Weights of a small GPT-style language model, trained from scratch on English Wikipedia.
Training: a variant of SOAP for these matrices, 460M tokens, 3508 steps.
Each number is 128 + 24 x the weight over its row's rms, rounded and kept within 0 to 255. Layers, rows and columns count from 0. The size above them is the row's rms in percent of the matrix's.

# layer 6 attention key, 256x256, rms 0.0503, rows 199-225, columns 128-255
size [ 99  98  92  92  96  92  86  91  94  95  94  92 103  93  85  88  90  90  84  87  89  94 102  89  92  98  89]
[[161 151 127 171 143  91 155 165 147 137 116  96 170  88 138  99  68 119 151 128 139 168 161 160 112 110 120 108 148 114 122 129 122 115 156 121 119 161  96 126 151 137 164 173 112 134 110 123 140 112 143 130 135 140 161 162 132 159  95 156 113 108 148 176 109 131 103 121 103 103 121 163 114 146 146 104  99 127 104 146 121 129 172 113 115  96 128 137 116 158 152 128 187 135 141  92 157 147 140 127 148 111 131 180 138 115 134 117 138 100 133  96 135 111  96 119 149 163 123 134 121 115 131 106 144 114 115 151]
 [118 103 119 106 121 138 109 139 118 141  97 134 179 155 166  97  98  95  87 117 132 129 102 149 106 122 173  96  84 141 150 110 147 103 130 127  70 119 135 175 168  96  84 140  86  94  87 101 124 100 104 140  85 127 129 116 161 120 154 122 148 111 105 128 147 107 165 137 186 113 139 133 166 140 123 116  92 137 118 160 131 125 145 141 115 124 130 125 126 139 160 115  92 106 158 110 157 148 144 156 154 152 119 159 117 101 160 108 197 134 102 106 106 130 103 131 141  99 131 100 138  74 182 135 139 155 133 139]
 [120 110 146 147 122 129 155 113 130 126 100 168 107 102 132 137 131 151 121 141 158 160 125 134 127 139 164 123  79 140 131 136 152  95 166 122 103 133 153 137 125 159 132 119 120 159 108 134 186 127 145 155 156  83 126 143 102 154 103 146 140 174  98 117 120 122  96 159 111 186 164 151 153 118  93 143 141 115 122 118 188 123 175 154 158 117 116 118 132  96 119 142 142 137 124 104 130 137 102 136  69 118 144 101 158 139  97 141 132 138 150 105 103 109 134 145 153 143  98 151 187 130 121 108 158 102 125 121]
 [129 171 129 103 143 171 121 132 105  91 143 124 124 125 124 145 150 129  92 120 139 115 134 141 151 168 174 137  97 142  98 157 102  99  69 145 106 104 145 141 168  92  89 115 118  96 162 146 148 139 137 117 127 124 108  74 139 137 113  82  81 112 127  84 147 111 117 148 172 157 149 108 110 139 132 137 102 147 146  95 116 109 155 140  70 118 115 139 147 115 128 162  98 112 119 135 123 123 127 161  89 116 114  81 109 138 106 129 110 156 162 157 152 168 134 173 124 190 118 132 121 119 123 110 120 108 137  53]
 [141 105 174 120 159 130 164 112  89 114 114 128 134 119 115 124 120 155 139 135 174 146 120 103 108 120 115 162 130 147 111 143 157 123 127  76 148 110 133 107 125 115 147 142 131 162  90 118 144 162 102 162 111 151 141 161 118 128 130 117 133 119 155 140 152 151 117 102 112 154 112 138 151 144  94 119 134 132 145 164 138 150 136 124 141 148 116 151 147 139  89 111 103 147 157 114 155 154 120 137 121 169 142 125 143 111 114 137 109 140 110 145  81  97  71 136 151  84 153 128 145 146  69 116 149 142  80 176]
 [111 171 192 128 140 128 129 175 161  97 166 135 110 128 113 106 132 137 112 130 139 111 129 124 140 118 137 145 109  91 147 125 128 149 137 175 111 109 108 154 128  61 158  86 140 121 124 128  77 133 157 143 100 159 140 144 151 127 140 155 141 126 105 152 149 150 123 114 164 109 180  74 130 151 112 111 122 127 110 133 139 142 152 104 112 140 142 124 165 121 105 106 148 153 119 159 125 104 152 149 141 118 147 132 118 122 104 128 132 129 109 155 184 140 127 141 109 177  65 118 123 155 138 118  97  99 107 108]
 [116 152 113 149 146 148 147 116 127 130 128 135  99 142 131 141 139 145 127 125 133 117  94 104 151 149 150 145 103 124 142 138 142 163 101 153 117 175 101 121 151 132 157 106 116  79 154 126 101 138 107 122 151 133 152 142 144 143 170 116  96 158 118  92 102 103 137 107 155 114 114 132 131 168 148 114 184 153  91 138 120 130 140 131 137 119 113 121 134  87 142 122 118 167 160 126 174 106 126 139  81 149 159 114 120 102 131 165 130 166  99 103 159 115 125 110 116  56 123 126 154 139 140 122 131 122 126 122]
 [104 114 143 126 104  73  93 132 131 150 107 142 129 121 112 166 107 153 144 135 124 131  99 124 107 155 142 105 122 109 130 142 119 102 134 147 141 148 140 108 177 112 125  69  87 117 111 144 140 121 132 173 133 111 128 118 123 129 107 107 125 101 148 118 108 130 128 158 134 156 145 135 108 127 105  84 146 164 158 138 192  83 144 167 132 103 105 128 114 119 187 130 122 129 139 128 167 109 116 178 139 166 126 127 164 120 150 110 124 131  94 187  85  85 109 146 121 123 122 184 132 131 103 140 114 123  90  81]
 [172 117 184 150  85  85 131 148 130 114 122 113 124 145 137 152 107 101 130 133 146 131 171  97 140 140 128 147 155  97 121 125  94 127 170 100 130 103 170 172 153  76 147 107 101 119 106 150  90 104 127 142 132 124  64 116 101  89 115 118 146 145 138 179 100 164 135 170 161 146 133 136 136  81 155 181  87 135 114 149 112  88 120 109 146 126 140 127 116 100 120 129 131 128 162  94 132 130 102 108 171 123 123 140 112 149 138 118 103 122 106 130 119  57 110 116 156 125 124 135 138 136 141 170 145  90 127 107]
 [164 176 121 133 137 136 139 129 125 132 122 154  79 119 111 131 101 158 141 154 153 132 121 137 135 105 150 146 119  95 103 132 134 161 138 122 187 125 100 107 118 131 173 149  94 115 128 120 158 141 132  89 110 144 127 101 139  95  98 181 155 174 109 109 100 149 143  84 113 156 106 129  96 142 113 140 122  98 120 104 123 141 135 136 151 114 152 131 171 142 130 138 168 126 102 107 118 132 132  78 125 110 133 177 153 129 139 125 135 187 181 128  89 100 147  97 135 145 157 103 102 184 101  83 117 101 111 142]
 [137 114 121  99 150 143 133 153 109 143 202 101 102 135 143 117 114 154 120 121 106 138 134 115 144 139 117 159 165 125 167 183 144 131 116 189 131 110 139  88 107  85 135 104 111 115 118  99 156 139 125 113 169 140 129 128 136 117 144 109 136  82 134 138  78 142 138 136 115 108 158 132 138 138 128 117  98 137 147 188 141 128 132 128 133 130 138 126 147 154 109 137 130 135 157 149 142 136 121 147  87 171 142 122 112 153 124 151 131 105 136 150 112 104 141  91  90 124 127 130 140 133 180 128 209 108 143 100]
 [ 90 157  92  97 164 183 120 157 139 120 138 125 154 110 166 125 140 157 131 134 167 118  96 144 110 144 129 118 100 119  99 118 142 104 103 127 100 144  82 161 136  89 121 127 157 137  97 101  91 104 114 120 115 113 123 151 110 160 174  93 108 103 140  94 142 110 142  85 124 159 133 117 154 109 151  83 211 147  82 144 138 143 151 155 128 103 119  92 137  79 138 160 141 118 121 143 138 168 167 131 105 121 101 165  95 146 133  88 128 107 134 140 100 140 104 113  99 122 122  96 129 137 120 157 166  73 204 104]
 [174 120 122 116 133 149 147 139 184 133  93 106 129 107 109 133 125 139 146 119 142 165 125 138 110 145 148 136 197 131 135 129 150 154 143 136 118 121  96  87  91 163 173 108 108 118 164 107  93 132 131 135 118 138 135 186 111 100 133 130 113 164 163 161 114 166  97 123 105 150 105 136 125 108 128 125 105 104 107 145 125 108 162 118 159 103  91 104 152 120 134 133 123 107 143 162 155 150 126 142 164 154 174 173 134 165 127 153  54 159 172  91 149 106 153 121  79 124 156 128 112 145 123  95 138 144 138 113]
 [145 116 123 143 138 165 130  87 122 140  99  95 140 129 108 132 134 128 111  95 100 136 150 131  92 122  83  98 163 144  92 124 139 181 131 137 141 112 109  66 150 116 104  83 165 126 167 125 118 119 169 117 131 156 142 129 129 154  91 128  81 131 109 132 108 157 134 172 108 166 117 112 111 155 114 104 135 162 125 123  55 174  64 106 166 127 136 113 146 143 138 109 155 154  98 123 130 143 148 152 115 149 101 132 142 129 116  70  93 112 102 119 153 134 173 150 124 101 108 164 103 117 126 116 146 132 153  85]
 [137 101 146 130 134 143 130 136 159 123 111 148 108 127 131 139  98 151 132 125  80 120 100  96 121 100 110 139 148 125 129 130 160 150 172 103 133 120 116 117  70 128 136 142  89  99 118 135 139 130 140 126 147  95 118 128 110 108 166 145  91 121 140 145 136 160 111 165 127 132  91 145 132 173 182 172 122  72  84  81 131 155  88 146 129 160 139 137 190 124 138 146 122 125 124 115 136  76 144 103 134 107 151 136 146 123 107  89 128 133 154 152 194 149 151 129 121  86 127 152 113 105 131 116 119 129 152 143]
 [112 152 180 148 117 131 141 114 171 124 106 129 149 126 120  91 124 140 181 104  67 132 144 119 142 158  85 131 141 120 133 147 121 104 158 143 121  90 137 113 127 179 134 145 111 130 125 129 127 128 146 127 114 167 145 183 154 132 126  87 143 124 106 136  86 112 133 117 154 154 120 140 121 119 128 100 123 120 145 181 125  66  94 139 122  96  96 144  91 156 135  96 161 112 170 152 128  85 126  88 188  94 126 151 101 151 139 125 126 158 102  95 142 130 129 129 100 138 110 106 176 110 143 143 140  64 135 144]
 [165 155 111 198 152 136 135 125  57 164 116 155 122 125 162 132 159 162 154  94 138 128 115 121 136 100 133 150 112 151 170  93 123 138 202 110 116 105 150 104 112 124 142 183 110 110 172 123 109 110 132 153 132 128 107 134  83 138 136 126 183 167  97 105  76 161  91 120 131 145 146 133 153 131 132 116 139 104 131 124  91 121 125  98 150 103 130 123 119  97 125 154 154 134  90 125 101  95 164 103 105 121  95  98 160 120 140  61  94 106 133 144 116 144 118 113 126 117 118 134 109 139 135 122 157 113 104 153]
 [141 112 103 168 103  90 169 117 132  92 155 156 140 133 106 155 123 130 145  81 124 131 109 150 140 102  93 122 126 143 133 139 126 122 139 118 115 129  99  91 119 179 152 151 154 137 154 122 112 155 129 142 112 145 143 178 105 124  94  99 115 111 132 111  99 119  94  94  90 158 123 114 129 129 109 131 160 147 139 104 130 168 141 102 132 151 129 144 120 139 141 123  84 102 164 115 139 188 101 111  84  99 110 153 135 142 150 144 144 101 150 114 114 128 117 181 103  92 147 120 149 129 143  68 189 165 132 152]
 [104 133 159 198 136 124 104 129 147 140 106 129 120 140 125 160 123 119  96 111 108 147 133 150  66 115 108 127 139 110 138 142 130 120 135 166 149 113 126 102 166 128 139 200 121 145 140  97 152 136 134 177 112 155 130  93  90 171 145 102 156  78 146 152 141 135 114 140 140 156 106 152 130 121 112 156 117 109 120 127 135  90 115 121 132 108 116 166 119 124  84 125 188 125  97 131 141 126 133 147 143 120 129 107 136 125 124 103  90 137 101 113 153 127 162 129 120 143 123 144 192 129 127 108 120  98 134 122]
 [126 123 165 135 116 121 120 140 111 156 103 120  88 141 152 154 137 148 153 116 135 101 130 124 109 132 138 135 146 117 158 137 120 128 151 131 145 108 153 113  99 128 156 128 126 160 122 108 127 142 111 162 117 130 153 154 104 123 149 161 122 100 103 125  67 146 107 124 113 150 143  97 167 101 143 141 134 112 121 141 145 100 162  97 115 129 120 125 159 125 151 101 151 110 123 140 125 161 175 151 111 107  96 131  98 155 144 106 121 121  80 120 140 110 113  85  94 112  95 135 140  96 141 140 116 117 135  93]
 [124 118 146 125 157 114 128 180  98 116 124 122 177 103 139  94 141 131  79 125 169 126 118  97 117 107 146  93 143 151 126 143 109  59  71 108 128 114 130 153 152 121  98  74 134 128 140 173 119 163 156 110 105 100  97 124 142 131 103  86 131 115 104 163 155  98 111 152 133 143 148  87 109 113 141 151 143  92 123 122 163 138 124 150  94 142 181 129 113 130  96 115 139 140 134 170 117 142  92 122 109 137 142 141 146 131 142 160 132 122 101 113 138 145 127 151 112 112 136  96 155 155 159 156 131 148 128 124]
 [129 102 129 171 118 175 118 154 105 104 122 119 138 131 175 117  69 166 114 154 106 117 141 123 145 122 129 155 109 136 157 147 143 131 138 130 105 143 151 153 119 130 130 133 121 157 115 113 110 130 139 124 119 100 130 143  98  86  72 125 167 153 110 143 123 122 127 123 130 149 136 134 183 121 138 107 159 119  76 149 136  87 133 114 116  99 112 169 139 147 112 134 208 124  62 133 154  97 154  99 122  92 109 143 148 154 113 124 143 106 119 152 152 124 105  94 127 158  83  92 140 131 183 118 126  86 109 130]
 [152 111 118 125 127 144 125  98 148 111 118 129 161 112 148 132 121  99 143 125 177 135 118 127 137 128 118 140 157 139 106 149 188 114 145 125  77 181 110 110 116 195 147 156 125  95  75 170 109 137 131 139 122 127 106 170 159 142 142  88 144 160 149 114 134 110 157 115 114 107 126  89  89 161 169  95 103 102 149 154 135 123 122 105 140 162 151 122 135 124 165 140 105 125 155  68 133 103 148 107 116 126 127 118 123 156 142 126 116 140 120 106 128 106 142 109 165  76 156 116 105 116 122 132 128 164 140 168]
 [152  89 124  98 104 126 114 150 151 119 196 105 120 120 136 154 117 149 131 119 157 140 141 114 144 158 139 121 114  87 169 119  91 101  51 130 109 132 160 145  92  89 118  73 154 144 115 116 119 129 170 147 134 132 147 160 132  97 107  92 166 132 117 145 124 152 138 118 154 137 136 107  97 104  81 113 146 151 154 146 141 121 129 101 151 156 123 143 129 109 113 128 147 115  87  97 153 124 118 101 116 113 120 142 131 126 119 146 134 115 137 109 139 114 138 124 133 125 101 100 145 115 132 160 149 134 157 134]
 [123 120 118  94 113 144 142  85 138 138 145 128 157 116 126 116 123 124 107 124 110 111  90 126 139 139 152  62 138 163  99 100 116  86 123 119 151 103  85 167 112 146 105 100 134  75 135 108  70 121 132 112 101 117 135 154 177 143 141 119 115 111 106 123 138 119 119 110 162 136 176  97 145 113 124 108 194 129  90 109 116 143 117 105 113 128 153 102 135 154 152  95 118  90 138 142 128 135 118 113 125 161 127 151 111 161 140 135 121 117 129  96 124 139 125 167 119 140 102 163 118 133 136 125 154 133 153 108]
 [ 91 143 127 168 110 151 130 129 165 126  95 144 149 113 168 126 108  78 146 163 148 168 146 177 120 165 125 128 123 175 132 118 132  77 115  97  86  94  88  96 109 166 163 121 128 112 132 118 129 104 117 111 141 133 102 147 109 144 123 124 139 129 103 126  98 150 105 129 114 142  94 113 115 102 179  92 116  75 157 148  92 102 114 121 137  89 128  94 103 151 113 137  98 163 100 140 150 132 151 150 139 166 135 119 177 110 145 106 134 134 116  90 140  99 106 110 143 114 135 124 104 140 163 121 126 151 168 117]
 [118 109 117 124 143 118 169 100 116 147 134 166  97  80 145 166 137 105 123 129 125 118 142 153 158 114  96 127  94 102  73 151 136 139 173 147 104 141 139 117 114 119  87 106 150 168 157 162  99 124 119 102 172 115 126 130 145 108  82 129 104 152  70 105 123 121 134 103 147 134 176 169 109 140 131 113 114 126 113 144 101 126 146 153 148 140 156 139  86 117  82 139 140 133  84 141  80 147 142 129 131 124 134 124 123 156 123 117  97 122 116 137 105 137 132 121 141 140 138 115 115 115  85 124 139 116 136 119]]
# layer 6 attention query, 256x256, rms 0.0511, rows 200-226, columns 128-255
size [ 96  89  96  92  85  90  89  96  89  90  92  95  85  94  91  95  87  93  87  97  99  95  92  95  96  91  88]
[[145 174 103 131 121 146 117 108  94 113 129 138 120 100 125 146 184 133 142 138 126 113 189 161 129 144 138  98 121 115 127 123 116  87 152 142  87 134 142 157 132 141 123 172 150  85  94 173 118 173 134 106 122 108 133 161 116 130 125 150 152 136 120 133 100 145 157 162 144 128 170 133 162 128 147 104 134 133 134 148 128 156 151 122 139 132 145 160 137 113 178  76 109 120 161 143 130 124 137 139 139 115  88 126 117 148 110  99 144 128 111 135 143 157 150 170 182 138 106 118 102 112 162 111 128  88 120 135]
 [139 111 137 126  78 106 145 105 116  84 133 130  99 111 151  66 141 104 167  98 176 111 105 103 161 130  90 135 140 131 153 150  98 145 158  70 110 121 138  84 139 151 149 141 129 108  98 106 117 156 117 104 109 144 131 136 114  99 154  86 113 131 141 139  91 122 173 140 122 151 140 140 175  95 133 125 145 113 118 129 133 136 149 156 124 154 129 142 115 109 128 118 135 169 109 152 101 184 173 135 138 117 164  62 126 106 163 111 166 146 141  94 128 118 113 101 153  71 147 114 142 127 159 147 123 129 106 153]
 [141 100 127  87  78 142 128 148 104 173 122 133 133 122  94  92 138 129 157 113 184 125 168 129 130 120 118 141 163 138 153 191 144 107 132 134 166 115 135 143 127 136 130  97 134 134 148  71 216 141 115  99  97 145 161 145 186 147  88 155 143  97 135 152 122 149 148 143  80 100 129 132 127 150 116 128  94 117 159 118 111 109 144 106 121  99 111 172 107 110  94 128 151 131 180 124 139 161 128 147 125 140 129 155 163 115 135 102 168 147 127 189 139 143 125 171 175 135 141 160 134 128 164 159 161 143 169 116]
 [146 131 129 134 113 161  98 120 114  98  86 113  86  90 128 157  91 107 122  87 134  98 130 108 124 142 113 136 142 128 111 155 150 131 129 151 122 156 134 124 118 152 142 113 160  44 117 123 115 137 117 112 147  96 141 123 108 105 147  83 161 149  96 104 107 110 129 147 119 115 109 133 155 150 143 138 124 116  93 112 157 119 125 153 126 154 136 102 115 161 160  56 134 128 129 146 150 155 120 131 122 106 101  63 134 134 169 102 127 105 144  84 135 150 154 172 149 170 110  74 131 154 114  90  90 124  90 155]
 [155 168 117 122  94 122 130 121 158 159 135 140 190 124 145 138 171 171 137 143 183 120 144 116 111 162 119 157 120 110 141 178 115 124 138 161 147 114 155 124 104 167 111 164 102 115 120 168 171 105  93 109  93 120 109 149 148 111 120 138  82 123  88 118 137  94 141 153  95 136 144 145 184 122 152 111  95  95 123 143 128 125 106 169  87 111 110 106 131 139 116 114 146 118 173 130 141 125 103 171 149 155 117 130 116 107 158 125 135 135 125 126  85 124 131 109 115 136 129  91  90 143  98 127 123 119 140 118]
 [105 135 153 108  82 112 161 104  89 126  86 113 118 141 151 152 159 115 138 111 164 136  84 131 134 143 135 120 124 117  85 113 108 126  97 117 121 131 159 159 122 147 113 121 117 117  70 151 135 117 145 128  93 118 138 170 119  90  98 141 127 137 129 120 135 110 114 132  95 179  60 142 132  85  94 165 101 118  84 137 110 129 156 127  98 161 158  99 116 104 135 121  95 113 134 113 158 145 104 133  97 121 138 148 117  90 111 130 144 138 139 135 133 132 133 103 108  86 159 105  99 148 130 157  91 116 133 153]
 [163 123 134  99 108 141 130 148 157 117 105 134 122 161 137 131 129 126 169 124 145 105 116  95 126 130 186 126 113 174 121 160 171 156 131 161 140 146 125 143 120 164 210 155  72  93  96 126 137 124 102  77 116  99 105 126 134 129 124  88 105 123 152 193 130 127 128 127 141 131 160 149 165 109 127 140  92 160 118  94 108  91 140  94 128 140 125 132 151 138 133 155 132 135 132 109 118 128 158  89 153 130 136 142 124 164 122 111 125 116 124  97 166 108 125 124  96  98 143 112 121 152 187 145 118 101 111 125]
 [103 135 145  94 127 113 123 137 111 113 117 110  68 125 118 140 118 164 112 127 153  67 119  98 159 165 140 134 134  90 161 110 114 134  86 142 134 159 150  93 134 116 139 151  90 157 184 148  97 178 119 123 126 146 131 148  97  88 168 115 125  85 160 129 124 119 120 154 157 155 117 123 150 134 104 131 138 156 112 108 141 136 109 137  82 149 125 178 106 131 135 131 108 120  76 133 148  63 121 129 160 120 106 121 157 139 104 119  89  93  61 142 146  76 133 150  88  93 144 119 140 112 127 144 118 161 175  99]
 [122  98 142 126 139  81  80 165  76 128 152 108 148 109 122 148 143 137 126 120 110 112 142 148 155 177  99 122 101 108 153 112 111 106 129 173 109 151 105  99 140 111 166 105 141 105 118 124 105 133 154 102 189 112 128 133 132 121 147  99 136 150 155 122 104 184 133 112 129 184 152 134 123 130  84  99 129 142 109 127 177 126 140  77 103 130 150 135 115 118 107 146 192 108 148 133 142 120 108 136 103 139 161 123 113 118 103 127  90 118 130  89 115 133 129  79 123 154 118 128 108 135  86 117 142 121 155 120]
 [116 116 130 140  85 135 105 124 128 104 105 108 135 172 122 153 112 134 141 134 126  99 139 117 148 162 181 137 157 121 122 122 179 140 100 113 145 119 132 118 109 135 167 133 146 115 128 135 127  75 126 138 160 167  96 134 126 114 159  94  69 132  99 111 138 155  76 119 146 161 145  75  87 119 140 141 150 153  84  93 132 164 187 122 133  86 169 135  98 127 117  82  79 150  98 147 167 130 113 109 120 143 146 157 101 130 144 145 172 160 149 116 143 180 148  92 142 144 154 148  77 120 118 138 137 114 117 123]
 [112 169  73 101 131 152 168 110  95 137 107 140 135 127 148 121 139 128 171 145  86 111 145 147 143 183 129 130 130 117 131 100 106 126 135 153 166 155  60  89 121 110 116 152 130 105 120 114 149 137 110 122 119 156  81 100 161 132  64 105 110 137 158 136 128 121  87 121 112  74 113 174 115 128 117 140  87  84 146 120 135  99 140 102 148 130 120 116 156 140 106 108  91 136 157 122 152 101 119 143  75  92 119 162  84 113 127 110 133 114 145 113 122 159 152 160 175 135 131 109 100 145 160 143 147  85 113 140]
 [135 112 132 141 114 106 112 151 149 136 117 132 110 117 158 118 185 109 139 136 156 153 153 143 136 129 145  76  80 109 147  97 128 102 135 128 102 153 102  98  97 124 124 129  92 159 110 109  79 147 153 138 112 112 165  99 126 115 130  98 109 133  78 100 119 121 100  69 129 144 121  90 113 125 127 106 155 149 124 172 114 142 127 152 107 125 108 117 118  94 102 138 167 125 119 127 143 125 136 131  84 131 119 140 119  86 135 169 126 151 101 177  83 120 113 100 126 113 138 189 124 143  78  95 131 137 116 153]
 [120 130 138 112 184 108 102 170 138 112  99 131 157 171  98  88 115 111 128 142  72 117 115 126 140 133 134 137 129 130 130 124 155  84 119 174 135 142 119 140 152 121  96 128 126 116 132 102 106 126  83 124  81  99 158 144 113 141 148 133 118 146 131 135 185 125 108 136 126 137  85  87  66 135 151 119 142 126 130 157 126 141 101 158 134 157 130 100 128 148 128 151 115 122 116 158 127 149 137 157 153 136 162 145  77 101 140 124 122 136 163 129 119 150 127 154  69 137 144 112 170 128 142 108  82 139 114  92]
 [141 125 124 189 110 104 136 114 111 139 121 147 135 132 139 151 143 140 136  96 118 159 127 106  93 148 137  76 115 116  98  68 139 100 122 135 130 150 114 133  98 133 126 108 123 178  71 156 110 161 127 137 113 135  88 143 145 121 137 143 119 101 119 103  87 118  73 107 124 110 108 116 137 139  81 108 109  99 169  86 129 109 158 110 108 132 132  88 141 138 131 109 118 140  80 132 103 141 152 106 142 122  92 136 139  94 133 146 116 104 122 110 160 100 129 116 119 120 101  55 115 115 103 135 103  95 106 104]
 [122 133 132 113 107 139  74 123 128 143 113 107 130 146 125 115  94 159 123 152 123 128 133 124 126 102 169 179 119 147 111  72 164 151 102  92  97 106 125 119  98 154 114 124 112 128 141 143  77  93 121 113 136 113 115 117 106 108 107 150  90 158 130 137 126 127 157 134 126 148 105  93 129 104  95 138 136 112 110 142 121 166 125 117 111 120 130 139  78 138 165  96 116 160  93 107 154 159 147 123 121 119 192 140 105 139  83  96 114 167 121 107 176 104 137  87  91  84 126 123 151 110 117 105 167 145 148 110]
 [ 50  93 121 100 131 107 134 109  99 112  88 149 141 125 128 153 118 136  98 100 126 114 144 134  80 124  85 120 139 133 155 123 171 162 140  81 116 118 153 157  92 135 103 105 147  99 118  77 133  95 127 138 163 152  83 160 144  96 150 153 121 136 154  82 123 124 110 103 134 169 127 114 134 127 136 129 113 146  92 143  76 121 124 137 131  88 134 151 161 142 115 124 143  97 132 147 153 109 130 106 108 125 157 113 137 102 113 132 127  98 111 153 123 104 121 109 123  91 109 117  77 108 115 124 107  98 129 158]
 [114  85 134 114  98 131 111  89 143 129  99  90 130 132 128 135  92  97 127 169 103 131 135 117 122 113 109 100 134 122 117 173  88 118 130 122 135 113 131 164 132 174 132  81 130 126 134 106 106 169 150 105 155 132  93 111 116  85 150 101  88 132 124 120 118  96 100 131 156 101 105 156 108 148 157 112 118 113  82  68 161 168 114 127 120 163 126 167 107 107 120 112 114 142 150 167 127 144  99 149 145  97 138 107 131 108  82  96 149 149 150 134 113 116 146 131 104 110 120 109 118 195 143 121  84 120 127 143]
 [118  81  72 158 151 186 103 146 130 134 169 144 130 107  69 118 141 139 161 100 127 116  96 140 122 113  87 129 128 145 125 184 137  98  82 133 111 135 113 154 108 137 156 149 156 118 136  76  81 124 160 100 126 148 141 154 121 127 124 160 126 146  64 157 139 134 128 130 121 123 114  95 128 121 144 133 162 103 139  90 109 117 122 130 124 171  61 150 163 192 151 135 130  81 102  94 171 185 136 100 120 142 142 117 106 127 116 105  76 110 129  93 113  96 122 136 111 166 130 139 104 103 152  99 100  71  99 124]
 [102 108 131 129 167 127 145 120 134 168 132 133 165 143 142 164 109 124 140 159 117  88 123  86 117 152 121  95 126 132 147 103 153 106 113 133 106 113 155 165 110 107  95 147 123 138 132 136 107 137 142 103 108 141  89 129 130 122 156 114 144 140  91 119 169 151 155 136 127 146 104 152 153 126 117 137 113  87 118 116 147 107 124 127 111 116 137 103  94 137 118 108 108 112  81 149 165 137 138 137 127 140 117 111 126 113 154 110 152 174 115 129 153 149 119 143 102 114 104 130 133  93 100 130 130 136 131 171]
 [127 131 133 130 110 152 109 181 141 137 109 117 132 113 111 118  83 108 155 118 143 149 153 155  98 158 155 141 110 155 150 159 105 149 126 158 174 102 150 144 171 145 137 155 146 136 118 150 148 151  92 138 112 110 143  92 142 120 137 146 126 110 163 113  97 122 127 159  82 124 120 160 104 165 147 129 160  66 164 131 166 160 142 148 152 131 103 146 155 129 123 111 123 117 167 143 119 131 137 117 155 119  84 171 166 108 125 100 151 143 143 141 141 148  74 135 161 126 123 101 172 157 147 153 149 143 140 132]
 [ 93 138  90 113 124 111 129 104  80  97 133 114 172 134 136 138 113 149 130 108 126 112 110 184 118 144 138 104 129 124 125 123 100 125  49  98 128 125 109 113 126 140 134 109 106 127 130 115  65  95 137 123 133 100 106 137 140 132 112 103 121 139 104 112  97 143 113 113 136 140 141 130 131 119  92 128 115 124 118 124 146 130 137 121 138 134 115 176 151 150 128 143  83 148  97 104 126 122 152 144 131 139  65  49 119  86 119 128 134 159 134 138 141  78 127 133 155 137 114 109  80 130 150 184  96  92 163 135]
 [101 184 159  84 132 139 158  97  99 130  92 147 130  93 136 109  84 129 105 110 114 154 147 123 112 122 131  84 135 154 117 118 132 136  96 107  94 133 131 134 138 101 126 126 149 134  95 151  70 131 106 133 173  97 104  92  97 143 126 125 110 115 149 121 135  68 128  91 144 128  93 175 134 116 106 123 129 136  67 153 143 139 149 134 139 102 153 101 101 122 117 120  98 121  82 146  88 131 124  87 111  86 127 125 134 117 127 160 123 117  89 167 118  93 147 145 152 108  94 101 158 128 149 104  98 166 134 129]
 [130 121  90 140 136 119 124 144  93 124 144 138 135 153 157  80 106  98  94 140 121 117 102 152 170 130 156 125 110 137 132  67 113 160 115 118 152 155 145 128 105 124 135 158 114 105 141 188 144 117 137 127 168 134 147 152 128 131 107 146 120 100 120 139 105  89  77 171  90  85 117 143 144 126 183 151 141 118 128 101 140 135 104 162 119 112 121 154 125 150 138 127 135 151  88  85 135 135 122 170 127 134 162 139 114 140 122 114 169 125 110 164 151 150 150 148 122  82 124  94  91 119 127 101 111 135 186 133]
 [120 132 119 127 124 112 117 138 122 110 126 146 105 130 133 145 105 126 131 205 115 112 177 154 138 162 157 129  73 148 129 114  69 140 161 153 138 139 119  83 141 140 103  95 109 153 104 163 152 113  97 121  83 119 111  75 133 114 129 130 141 109 156 129 121 114 106 117 150  98 133  86 108 120 137 123 114 102 104 175 147 144 113 128 146 116  65 126 113 132 104 114 114 165 179 185 156 132 126 115  86 146 135 133  98 103 125 132 128 113 125 126 122 126 149 119 153 153 135 152 165 123 140 161 181 159 110 169]
 [ 81 156 166 131 134 110 142 178 140 131 151 108 148 137 143 102 156  76 156 143 139 152 188  86 119 125 117 138 128 173 124 108 124 138 146 126 104 126  85 114 108  75  78 170 161 151 129 123 122 134 116 126 130 101 135 150 127 112 141 141 121 164 129 129 108 149 111  80 171 125  81 134 137 167 167 124 161 134 102 184 105 122 116 118 115 130 139 109 143 105 133 140 155  91 105 154 102 132 135  82 130 136 165 105 156 159 117  85 146 130 131 151 164 129 147 134 149 126 136 141 158 116 163 127 130 131 105 202]
 [130 180 176 106 131 103  95 132 179 125 107 179 123 157 169 104 102 169 173 131 138 167 133 136 141  92 128 108 124 115 139 122 114  93 148 144 128 126 127 120 177  90 137 115 150 104 158 115 122 132 140 174 132 130 116 123  95 153 104 120  90  91 183 115 108 117 142 156 133 126  98 125  94 126 189 125 152 153 172 140 103  98 103 139 152 129 111 129 133 127 144 135 160 109 137  80  90 102 127 116 157  99 133 150 135 100 113 123 153 146 134 182  99 101 127 163 127 127 124 127 163 180 126 138 159 161 156  93]
 [125 130 109  94 182 113 132 129 107 142 135  94 130 100 106  89 171 136 161 138  84 145 116 138 160 134 157 125 138 157 152 136 115 149 111 112 127 170  85 162 136 145 159  74 108 124 155  96 193 126 122 111 165 144 106 127 114 127 108 110 117 104 117 115 141 148 163 150 127 107 170 169 143 146 111 127 137 137 100 110 143 104 120 145 135 139 130 154  91 120 151 107 118 107 141 122 120 167 111 132 155 143 158 107 145 175 161 140  88 101 128 142 112  85 135 160 136 151 110 118 137 160  86 104 141 127 160 128]]